config.toml
n_layer = 11
d_model = 384
n_head = 6
n_kv_head = 6
head_dim = 64
d_mlp = 1920
vocab_size = 6311
activation = "squared_relu"
norm = "rmsnorm"
norm_place = "pre"
norm_eps = 1e-06
positions = "rope"
rope_base = 20000.0
rope_fraction = 0.75
qk_norm = true
attn_scale = 0.185
bias = "none"
tie_embeddings = false
parallel_block = false
extras = ["local attention windows", "shifted keys", "gated attention", "exclusive self-attention", "value embeddings", "value residuals", "hashed n-gram embeddings", "an embedding shortcut", "learned residual scales", "capped logits"]
init = "normal"
init_std_qkv = 0.0375
init_std_o = 0.0
init_std_up = 0.0375
init_std_down = 0.0
optimizer = "muon_variant"
lr = 0.00261
lr_mult_down = 1.5
lr_head = 0.00582
warmup_steps = 0
schedule = "cos"
final_lr_fraction = 0.03
batch_tokens = 131072
seq_len = 4096
doc_mask = true
train_tokens = 480500000
steps = 3666
dataset = "wikipedia_en"
Each number is 128 + 24 x the weight over its row's rms, rounded and kept within 0 to 255. Layers, rows and columns count from 0. Numbers have three digits each. The size before them is the row's rms in percent of the matrix's.

# layer 2 MLP up, 1920x384, rms 0.0623, rows 945-970, columns 256-383
096:122058156121111140131120142149131105150101161118135121160101131129124139094144087157147109125142129132133132150151120150128117137138160100133146137180141140145156118087165143138144120188144136129137103151124136123161169112149113141158158114124126087173110107074098122092112138109103111093129107146104151136138090159162169093094146106144110163084153089112104117117148117112123166123111
101:118095120123149149135131149178103181145127116143124130107069101181143106129119183099110140107119104142156089147115142123111132075132153126119114136122150156113187130122155056162127111142132181140130157136089097129134154090139108128136168141110105107155088169079135115115105100166109101121135125153165129131127147123139079149121115142102190135155124141118146100151131151144123124090105
099:157118088131134159111155110123140127124113142113116214160145084144163129141096107101156131103103144128163122155084101142107112120111115156135138135106148119153168114111157137158136095175118133126146147156117102114144150120158147123116137119139117098102162140169104121167098140142121148107191129105117143086129126143121160082126127133095191148104095118145109093150146104076149126097124
096:154131144130171130106136104129119133179143101107179145138151132175161129112114118110163085119129105135087136144163138167120125112091132119150099123073136137137148093119107145148090133094136129074095139127122105114174174101091130145138110120080145134161106193196157149133087133140168138147137128106099158109110076145122154110149126159096105131161138094128160165133152138158125146116138
109:130122100085101099140120133166148156113138108111123134100116112124159097134123124132161140121135112125119103096114113113117119149101084106150094132102128129113146098133116137125116138102121186122149141100154126143132078106107083150116141086113149143129164159159192139141138173113110091089093114152143139150127173117153130133135072163122112150146108104174177136156170107135165077130120
087:159125102131157103176117107132120119130159159129138157142085115148121129133149142112112112119110119115123112115141102137135151114111120176159104121122117125135108088114119109123138138088123134151101151140103110177112152124126116129121176125183122109128126083129116149167089120087140145111157126122167160100169129109074120153153097096131165103110141168133126121105136142158129130098119
108:146086057156103154153159102109142083148136116099098106122075138110113098127157126149091082107153147105095154097166140129082204131103127164128136127142150105120185147165137163130162090094098148123098141139081140110116104104184105123107101131132106168134117113101124130142148119147135152114130134151105132122111132159128120106164098096106145082127154103149143168117153144129108142140124
093:134129134131105138149135112113120130099158120135131202150146149162124135175113118124126169110125132121175149137117119152142180120119140128149104147110145108131123136121138182128137066148099073132089120148137141126136151134095113113148093152144103105135105116121127119106139092139097093129150139134078138136090112107107139132131173113119115114097121146080136139204137161116138136148169
103:119110134145122082142103141133144086197107112100152147103127138129087136105132115117163141110127119157076089162119138161093128116135149147122133125135109094123109135130119127156126138121118107143168138114140150118124131107149149065116171125154177166138173116136104142121130115131075135169132104137154130126131107135110146117111106130146149081171073171109178112124117154138128153118157
102:131139130117112132150144123198120101142153106112109140145169103154155165114166125110092108136169122178147118104108163162157128146133149122153086124140148155144124161161103148126147162143100170134110106149147105132117143121155141127098127158112134142120118136080141137111130146114139145122086137124131138091162146152132118145077103129099106125115161145102124174170168133191172132137140
088:092119130152088132126116133073147159093122148121163138097096141138109100128151099111160100106147091121157112130134158121128180127146096110160146163126126148124129116161155155087121161100136120133156135101124135092109183138122145114160130101189147114161117122174107148137143092088124176095126119097085119138115092122144111129132126139152139137097112145120162110148096125124112120151112
097:107120171134098114179131088105106123136159153133123117126089116106123111130112133146184132093149084092135129151127095153102184125113107182174154160087094138115152130089123127116134154124120143172130164125144149138119127129146165128149111127119142171097151107147139088146105131105142133108141123154116120107085150120144153162126121106127156131129152145167107099097147174151153139129110
092:126158115126147164148140090130147128122136133110118102133115102141154119095146133122147113127099118075156150111109121170135092131216113159081101111149125131163125105110105122122104110112136125114118137145102102096106097139111128119103151155152137166098164148156144115129128136111168141093113130153126142139162105116080151158161132139111178144097131132110140088142161110159142126103143
100:108123127106123148149145129124102146147143100099106145134124133158125071126138114097157148173104102100119158176156150137132180105120086105144158123141172103111100160126097077188116117196142177108154130125077137111096169150141119087092126135116121159128087139108120129130154107141150158151140102131118108108163112142130124119109124099139139141123148164129154127094130145120153125173200
103:120158135123155122132115106139141161155159159142142112147083107127144089092159129086099092077121160104147099131172111177128137182169145112107140136069171154155110097101149171146158150139151131139166149140103132113145144159153153173153152177137140134137158140146129158148138160095088142116140118097123102151135090107122128103118118150115149159098089122141123123141185101115160097107129
104:110139099072126106127149158150084156093132123096134089150102133121137117116102099104123122167112115089118120120108162138128160154134104164107080135153156141134158112107138146141105127145144101168097139182132106108137140079120120141152090190124136132112155163131163118097155116074099151171089157079122148162118139137152081107111165143140146127124112121103093160094147165147112103162126
100:102115081131140101127072094156148127097106150103122169131129111145095135160113109135138139163112129119154110166124124141145153122123105132140111129119116137153129088163109146115069122137122151122160156155137101141124127134103115098101165181163107111166151129106189123121144109103115110140134103192136149147132099157135093141094088145142145141152100127140159073111140132135109114092167
097:145134164086090135150158133168089084082131153130158127163143131108173106140106163132159113153111126090149141165126130154132119099138191135118118142132108146136207187154132137091135119111121109111078114156125114133170120128170142156173115161144108154138174101134112145122093148118186145148134134107118117155128095113127094106103094158115128113122108138116164130143122154132102182168107
105:126098137150174111108144138120123142125114140143115147137170162098153124158167086124134148144155157132152146166111087106116103133030106178108120100142103167139141101127108076096141108102153173111135152121156134110135161127088105116100138134108124107128153168106132076106109189108145084135107146126158145162149120100134089124096138100150158142148136120123137055134144135155124091158164
106:126152166101137128108152147128129165140131120130089097162125165117146099133154135133139124146103157160108135141158180156118140157096083137129093138127132115140145135098104159156159160109112106095106128131165150094103126157154121131076116135141148125126162156132153123135102167116118128128116091138138111144124136089091112113129143131081139195154148151156149089084165128162165143107132
090:142122135127137127101148132159119143169122125091105096125113121119139137151128126112138157134104149153154114094137122123127129140128095163132190170163145158066123160115099155104105131138105099118124134138143133145120172108151094067135148129130152143111127092087153123061107122169125145156120082119149133126121138130146170131134184126141109149105140141121104128116102128103111113152089
080:136138147141117083139134136131125123140128142100124111103122101119169100110107145120162154152113172116128113139138137095154119129121118125157090117130105076119125112134090119158136133147107120151120130138126116144118140115099104133128111119117131144123134074112131134145112104108154123150122152140122141122155106176076134097134180123120115091124126132089131121172141142111122110147118
101:164121092175103145123132096119139132162102098143083113084175113114165146101145124145181173120115091160117128168126137126108096161109101137097150130144083115157110137110101149144125148151112103085122121116179156127146135100117145117170150151144149162094139126120162126111127142124097092106125119120091128125133152179131132164123151150117106142110117103160096132125095143113134146138100
101:121104088075143159109118137114123129093162065120113090109102156100151100132115163098153170162127126136151123119121138148154121101119094147057113153134139118135157127096088131131119107121163148136101176167117126143144094083117144100190158133122114105119081110098141090167179157098136124156075167129107106122098154145126102106118133120206084113140110129092143081081080113173108152134163
097:076128135149130150137105149133132128074102158115144125152132135128126098130139163128136153148108081121085138129086128069111137100139108133138143156096148152128132080166119128097126156086116135137165159123125141100113155098137125130155134128109120138132116136163136182177134115122131125132072114115111098171155153111154075160099113120127131183127147133130174103097088164130167152131134
097:146115143105116130134142132115143155148131158134120117133129149113068119136127146119130170177105130137126151116100136136170097141178151132128073134160108131102118116124180128126107126123127109094111102107140167099159113148149117124132164107078120152140125132098143105196109108145141105136151083131145149124147159125155158096166126098123087113145161129132123133139121142163154113128104
# layer 2 MLP down (transposed), 1920x384, rms 0.0866, rows 945-969, columns 256-383
098:107127126121146131136091154149136084137103100152101095102096119139166164103152156122167118123141121192084104132116135130107150135147154130104113154102145116123098091153152149119084104105089102125137134105140172179116121130160153100096214128158122104144144145133096158072143133159127125103132095134117108137104144101160104161115150116149112095093131182140129162115121107118116105156115
099:143137137118131162155142174104122110132132127151123126104163132137176139169111154153097098163122143182156163101063191142105093133141138161136129139136133107156100118136149117115105159138100128111110112139172137098117108126097112114104145119191098146135148156109112138114120143122187124127110135121124117115131139122141130131144125065127105150175128178099181075141098132131125130114120
103:138130153151091131113133148139118104124113121099128135097108168095105090100112105104082124139143134125129085151153144089137180162143135114097144150114144142123094091109098110175074120118142136173106131130119090112136137118104151103112151113160144143128143107182149114144155121085095127109135159122099138090140135131141125138136129164146116148128140166076132141142147134099113147138100
099:110141133171069097136089094136117144138103120131117126096110144145124118095135106089151123131129124109120129123140125167126121124116156054144165130122151135116114128141128110108095138133128158136106163115163111120127106107133124113154135130088078121117120125112127131131139122154112148131157178194100140130136120132142133098099135171118143146111172144177128124105151122132120171120127
103:138152103116139132169141134151124164146152118108073094136145150139143133157098100126134154138116149140119177117155144153120098171135116173121134130118132162160108107129166113083118105125107149132153084087134106135112127159109131148121156145168100105158130145152099121137116174116117124116123128122099132121130149125130099094093101101132136102103134108117119162108137144146167068131104
097:109115153084109134094121128180080113162122115154145097151137111131139105115107138131147152154159105112140121126102120069140096160129107110143169138131122139098155199095116132135180138118128134107128137081130098141143113111133139112122114097150106155149159158129122119127098158111174125091172127120123179187107172160099134163119159145141143108152086075132139145118108150124118114128110
103:142178136130087150136168139115152097105161102110088102125097123130079167161166122113164100108104127143083133128105125150103163182106145102143135131157128125129159090196125139127156108141148149158115119124149153118120108141155124145100140111109182174128148150118124082138133113174117139136112143125153093171154154144101138133112118104143132125119124150143138117137113145113100148110139
102:135167167108125136123116096158097136155108139116165102105104131122122107131145145130152159153161086143125116116143146129132079118133115155139141143130141172125103155097155168108055129100077217143104178150136154114170139149103118114152140128150116127081130143146159149112145131124111117144090112123162105155155129110136166130126104142123163110113117136119104123157119120100127140166134
102:134131150136157103148138108088144110140172138139101097094169122167141133146167117145147101142134137104153120127129143155161127154069116122113122141126133114140089123097133129108113109136152103090127156149140104150123105097143150093130098133105149107172100149109140123097132156103116098179111148087158110142123091102121099163145148119127128110110110102125088115173129148082128175109099
101:138119089083101136150158099166170168113131121083099084162078149131129123126149085162128123110138112150087120139129132126131099120120149117114133144138179120116119128153106148117106111123131115118130099157167131137150158122140169110090101132147138091210152151114103119142119159153122096100091108136114148093143109103123125150141104121170134097136139082152127158110139119111138123093125
093:118132153111143136166135099107076144171105085117160122128085180174141146126143127108102118149159092104140142130111137110144141131135160109128130126157134125133119158149106156153112123156156141109131147099146152151141116151160126118156100141128114103149115101144132126160170132160127109108157173120141145127136126108073112101115124119129142108110168170106126154090124117070129129108149
100:183142101141159137147142137083124128082106106157157145124129117129107130088167169132123134129128117113138139092120104122139107123126146114119078121148157134163151162112108151170129157112087133126153095120170080096126168126140166122149118102174130154162104148127140164103165165148120186138140166106142126126165117153145089119115116116126072188126110113100123150142167122157166121152167
100:117165121123127100068064151116082118127104125139122135079125132129135146102123130100132128138159133130099154122117099155103157122130141149145095123117118109114119118108113152123121131142091148163138092133144119149165127149109146146156083130128083156109165095100156124093125100114089128146101126117115138082153106100148118101110094111114144171121152111141153146126089117112075119102126
098:127117105104130110128110128140114113138137126157141123101137143162120151116174125125145163117131128149132167150170144126097081127189109153160155126159140105205090100094102147144149119162134127128148144129155148146115180149140110088159114142161130166127100110122139098113116119119122120118142097143132117130107115171096114103154172125141112158138123154085119091099129146123098107153149
100:145130167141123153109147137122063162143145172112129098109099124118101097113124118200137132105160085119120145124119157121145123116099103112112157136097103144124074144108124086161171133178147144112131146132112107113089094125131128132160203115129088108152107140092124117100141119141148171126098131197156157148102096153149093130094125123086106125114108130118108115132131128111152155116104
097:164134141116151116182139132159167157114099121130128103096112124123128126144125132120133115158132134111121093102099128135128121089101159145104151143114125121135158160143112108155110140114102158138156131076121090136091138140135164097163155136177158114110137137124148152127125121134120123147078155155149092151130134102170153110101136122123136142143118097139135088144117139115137135084146
100:104113167139126144121087128102160150143167141149099168122165110109092139129147082089123107121100141114103113183100126088117107092120159085108103153134126121128105084195093171118143083148145149129158145134164119139177167119128117078116107122138113161151124129163144100086125159126111142195150096133119151148102081111185091140104152153153111092119112124174114094130141106120130100124112
096:112111084099132099156110113109148133149104065111107115099128178159118138175159164092162158093089156155138131130140110101147122109136162120101110106179104084126117155134103137097150126161124075112126138120113100136139156129089124162160116129126138156105137153104148129120155117135147149117141135127085173128132130140115143144111142108113100115107101143137117140129115125138115095118110
102:178171119140156159156117102162145149087110168165149151115145140099103101133114157127110170121172139168149148098130177113120120137146135149118168148087173131123149078156095142115150125140112101185124112150142105112109101115172089141135138118170138131131136148094162131091123122140141171118131100124115090133156125128109169141081120128140161099091141104118144168139109119149141110077114
101:178144147111139120106159124092173160141146118182137153168151102139134142138137132147172126151133130156140127133152135130144143174101107115126143132105133163164135140139163131122168153139178090128112132146127147107082104137120079106139139156158105102122131138122084145142113114073122124095103143138160128142123125088146146172149128119081130096155119117148106118097128153115105123158145
100:093131117153141096103112118124122141132097120139118145123122104124134095107122131132134135137134096086134125123119158103158096141150126100188135101147183071142118108149162114116135146139157142114131124108096084141139090121120119138125121103161119078157180149122125163142110156130154126143144147133100131099182075136116142107107099116109124146099093116121140094095119138141139152108145
098:128099169129119166112160184130141131126110115147137100141130135096136144155167134141148154118120077130117128131134095145138114110122148141116110099138129165143127149121132143129126116145092123149125128080179094144165106104164148105116116147133136133152140124147134124090144146117130116107102103090149138111097170093178122097130089143115156122153107119160079107121128108121090120138146
103:119135151107145177140143140105112127105089109118137097132157085145144165133124103108130131124183133117130131104132118083137126097154151110122162115124109143171171112118106103106109116095161131083150098103176132114107150148120135104155129130125133125156183111131142141147148141151116100163108131122100122121126109134136115149108135113136155127203117138119095157155166100129107097140072
098:150121142163150131141163139119141170113124073152114100106114116149116096148129104097166101163107099137133109141134176129097146108121148100120140189108141120161090134167185129112158107146105132106162086130132103129107142113115142129107149120176157127127167129111103127135119123146145167132132140102140123091153128122093117156129139171127132121121143156146111102133111114093127111146089
097:123141124139158125088100105133122141143126135151142111135130133115118173121137108098089148142172106110098110074131164111119141140115178172157142117129128113121077136117096149119102114134129126110152124103119133139120156150146118112135141125143133095131162134140144188119104103147161157130118121108127128132110200088137089133130174155110146084167118134110090177117118109111106173145098